Part of a small language model's weights: width 64, 84M tokens.
Each number is 500 + 40 x the weight over the matrix's rms, rounded and kept within 0 to 999. Layers, rows and columns count from 0. Numbers have three digits each.

# layer 4 attention output, 64x64, rms 0.127, rows 0-63, columns 0-63
466511478438449483479478477496533469499427479446519491477519482514519503457501467484557535494554508463503458465476444525517525525503428511462527439455463480469458488535489475502420520469495536
431512532518488509419557523521543493535468492533571490524461517509537510491472513502503575516504479564505495521496472551564465508514510440541564532406496455493520474541596523469469551457517529
534507476451463533560445417509503570499507524458495497508436511487547486501495514557508540393543452430572480484496450425557502442502440559574489446553543504557393527568535521522522491561547525
500452545551499462481523545521505456500531455533480501487498475522451501456534475463534481503466567531485548517478526518509491540498521475467512484471476495501553501457497511532503524461517490
505454487517485500525485491520511540507550507502496535485521471492497542464511481509508494479501502459548476495528489479514489469519513506500422492526509559519479528483484487529505467512507484
510488465506524482553524505549449537513497486461484442498492542465455454548510538510455482515521462479477552542513575526462560485484521456526478516455516535515516481545504513511566492530476481
530463530550497525553456477434458503484501463556426465522399506461448446499571485490518426490506512526485512506473576451522497497436514481542491491540516442530513515461494550569513467461535497
515617445391503498550493442484481521480424537411521452521462597490540444583458559506531557495518430494450496427489462472518520499498405532517556477485483446510448478575554533454510506528495560
370646380504458531505605479471469373449410454398598513640588523494428495522548506398482580623484557512356524412506541508403526576512500412435559432451410594452539461520488532534473484460391540
496434418430421570457421483486506556476459517466523491481474475410503462478485549539418555501588444403543446476505484523496541437496453524519451585514461505518455424552467484498444507541464496
480487507522526542550496461516463482512518474501523519544479513445475469526541485489480501503504495517499515503465533481500504479456558485549465489497512514514507534510535560531485448529486503
479511521519544501492539514509495512502531497535475511499553490536502500532492481477514507503481489532523508459541507498520465489529549490471488519483499515493532507440502531493512504436506477
534432557533552473481497543473480450473520491579488498508516521505497507505526464469515454553462524572454512502517541518484508488468554468444515525510466441497563523430481490504494470437497500
428511522585452541481549445506519418550562394522565574520450453456450510412564433452527523486483571485533556524412497499562493561521571437553527432458533532500494593485582564596435480476500520
543495479473499445489491517534542508508505497472507516439527470530536552500424525550481494474485467474520513498524460539524467514564488542497459509531518564471505496490482512448509519497489464
474521496470480501515529546507464454480518520493529473513566517510468506489545471432545528568508533521457470466471512516458541541470483517433481447433442466493499520517487481507465487488456505
489547407433374519427490543468481509486516484417573521472577466485497511495447559486467605513518456421557424451540425524460504524574436528440535531533501512459493504542460522467427506539437461
529560486489465470555503527535452484470545492461514508515570509528466522496514488459510502523445505486502485497528534496425533520535474529448486449532498516467496561501472508482515441491434471
462446421464452537456468462441552519489430528454493524542514425490507509474501502499485565463569517435504435418512436459511463460512483537506442499518431560531495407504427475535447511534514519
561455542465516452465458600555481497500490505499498465383541528492503474543478534522462479523477461523505538532499517610461537532504510507444471583499490497445575464497445504429470479510453429
471510488560518566508522410476502527514535484501512583586475504478483445517517514505457555437499509490500526497490506413506462430484543487585551513534529507555487519495564530538544498516543515
468571459458455569516466446514483506492523544423564546517522508465518507513513494489487599493537473415547488462485467492478531502534495534495490496529513539499450530538505511507451446594434488
501400533466524342414513585541582481590414527506428487444574408573561581454483434505628435517498542522463486575531448532504445519518473533410493426397466496446560447445375419490513589468588505
527428556526503499503449490524491494524510461563486469488413522476492476430540453532531436492525524504511524560417534526529550491459494488533516481459504435508459541513537494534487507471547539
422577473501524512474556422486558502526435508482523532549472453530560530499479483501532504513498510493476487478476452471532477502505495491518543465444478512474448489512535450497484558489531587
456484492522524544488524513496487496466534513534512520526538474472462489512533493435493514535494515527506491440505519506502464491509587475489457535488463520513546487449492536529452480489466486
552501430417459536597424476486416567468511549396440481493559542462467420537500573504461519470536457419491442430532504423397572474467409557460432512568488518525476482562431516491510451587461454
550559536443626417443581543536531540555444553472461462472547551599577486626364603562458478478430393598428527518579449522481445501521480550503565546462562459474557445503527495381627604466551459
510486576518538452503512491497572494519464544567479515487437523549552526462492468507556465522484520553468488534483493470581476506462459493526509474491473462510474543477542449480478497458559576
529544482518482515564504514465446561486569530509442519516517482493448481536498539467491493487478508493527469493530544435455484485507477535497473497557527479527495518488485516508577461511502465
542463515545449547548437432491484525538548449547474524493419481467497483454512489545493469410517509456581527562471500448542497454506503504567501508566562505524447536510521549565518485513538467
502547574556546454457530438581537450579513429541504555476466489541580580470508414555555429420436524524546623618464468529570466511605571469545593461491612521412472571438570514513568547477564487
448525519538527502499546464486510472518525468499498548533507473540476516500505496482508495465483527507503533462511496464517449521527551486508505480509524548505506516450527522536528522480514489
510407438452509547447439443515577607483415560506536465555390486421571503458440550587402514515569402457511432505508482520577500374488479533620409578501446522576436449566550479466481504494512608
455531468501487542548496462519495529492499545460538501541483499482512542509527473474513540501538469443549476474499486495527507474510510510513438500495479547505456513541510487495465436547464547
506518512521461507538471498474503480451520500502487482469482534509478507470516488478525468510516534490498487468492516504500515549482459489470490500523481505499475516476507474499455484489473502
471460526548529489516525487467539512522479502552417492498506440551506551476507461528533481447558569512521489549542491466524460479486522476506496468510527524524501412461440446568554505469574474
537480510496630508516528505454497588477496620534413439526505547560512453612435575547450494456500464564456481459582519456484432450441542516537446576512517510594546423464485461458607545526555491
477512496476537525431466473489548502505452539522521494505472468478569546513498471561476486488515479504508493484495470533519481489516549502529482536498521525475485472494484487494468529544503514
591555480452489519513463483514443527481544508469525512519531537485520479550437582536400540476461415492496498495563493471433552460539452562496547540624569460500471545555525536444566474511453438
544464567496482482465449490488524510527517483552470504437445498527542505465514458542548487405511502498575492532490458491557472494523482524537543478519577452509467541487523500521507527497576497
483558460497665513529566449477522558497452599459415487572533464559514471622466541527457497463497479502451498414549481416476411471480544559521459484520511566554516428459452453484600543524550521
511443556551490472526480549526486471504534476542547473464456562451497488474515475510494474582508506534476531582456565564510579525420533423522485524430475480510504537512538501487473466491468513
538450503511473497463468529480541559487489516540478474445446514507550521487453533562462523469548479486544481538562483533560495481495463458537521575563540498531490465505498466472500508486540482
569463503544480546558424481441454564456536496530442466518411543446460439495529528525458500481526470470507485501501555444499545458458467465547513540576526428575469525528529531528525447472524515
521506506512458488506491525469514504488504489486481493456483518501494491489499516504493515488507518481501495516509495478479509536475452494518511503526520477510502483513494494495496486517503470
547521543517488460505488543494493463470501462554471481439521526529486497494498501490490440530476541551491538566487543564468513553501471473465536530552508489435528513467479494459490489461465460
538444497484486485474475529488469516480478514534467458491504531492496509506489507524481479524524487511481498529534531536477534472511482497462517535513486474483509462492462469494547514479493474
480510521516536478502555533524495480487502513494516500522516542517495492511502493465527504541475511538455506498495518507507522518473505466487544464421481465517510517502539469492521528471511533
482532505493547504519545529559471466483609520503573508513546525480466507540490504439486494554411503580507504467481532553466493539503584494478424513480523528496552583524559563475446423546410478
455572457472474534470518466535488507520497474436578523520506485498540517491482507515495551492507468439534483472497435494509514492548491501516547485476519506489437508554552509492479530518486526
447534469463426480423527517530516473548464474452572548482541419522543562459487470483557530510493511458543481505486431534517494536564485512474532445444494522421494493527479489495436549513490490
538486501509474487478497531528460506540530488466491523491525462498498499493509507511491508483474498451515514565509496477456542490521483526482535478505540477482496518528459486498558511527509457
491495505476495451454528518515546467495464466526548491483495507517531519470460505473535502529475517553467488480479479559552477538498477495502509471461452497486524503499542514475428533455493533
509516524516466549492462490536480493537548497524516518460458491446477487478524470517481497487506493474578526559428505515509519520512533521532510526490558483468479548514531499499472491549492471
560494530483446483540422510472480508472518509496450489463488522540482497475519485493545487448519512472531487492519493467493522503509431527450529495570520443500468517489466465501512488486509470
573482581559559446546518596484397403469465431593414414488526601490394431541566513417485367590438547647357596563493644546423566565422511414416557541494454399457636457455471550500549480377469445
411535509559603491465605490519537458484506502529541553572557471558521569520516444449530505519452539556476541454515493522543412502551625446490499475449462583479543506406516478515500516451500543
490503527558537461455585578492510449496536480547509516485544502538469515511485502463486488530433563582467527531510510536463488543486534475472539508480500489483582492474497482486532512487500475
483500464531490535541519485484476526504511502471494500534497492472459450511505538490452513525514504465485490491502541459453520485451499498515472517503480514528489489518490493506518486528484514
444455494556457513439509551485527444503512486493558534518494438480490548432553428472538523540511565466510488502449485518507501538496558478485495468438452511499516514489476464540438506517504550
569446527446508496533403513470522524442460558548479428467435563439536458508475525531471457548530458535463446488480535529514549481398447537515410575525419442525481507520504498436432468502473552
499515482444524449464527548489515494497477529462480486483592480542515510529470509465544510512486513514471477454531466525456477541520477532424492479473474511466557478486441467468491536506485488
480504553553499457565535507498509442545577463520419564445562437541449511452554431443588446440475618484542529538451493425486475575488492530473458405520507538456509545417452487563503483540540461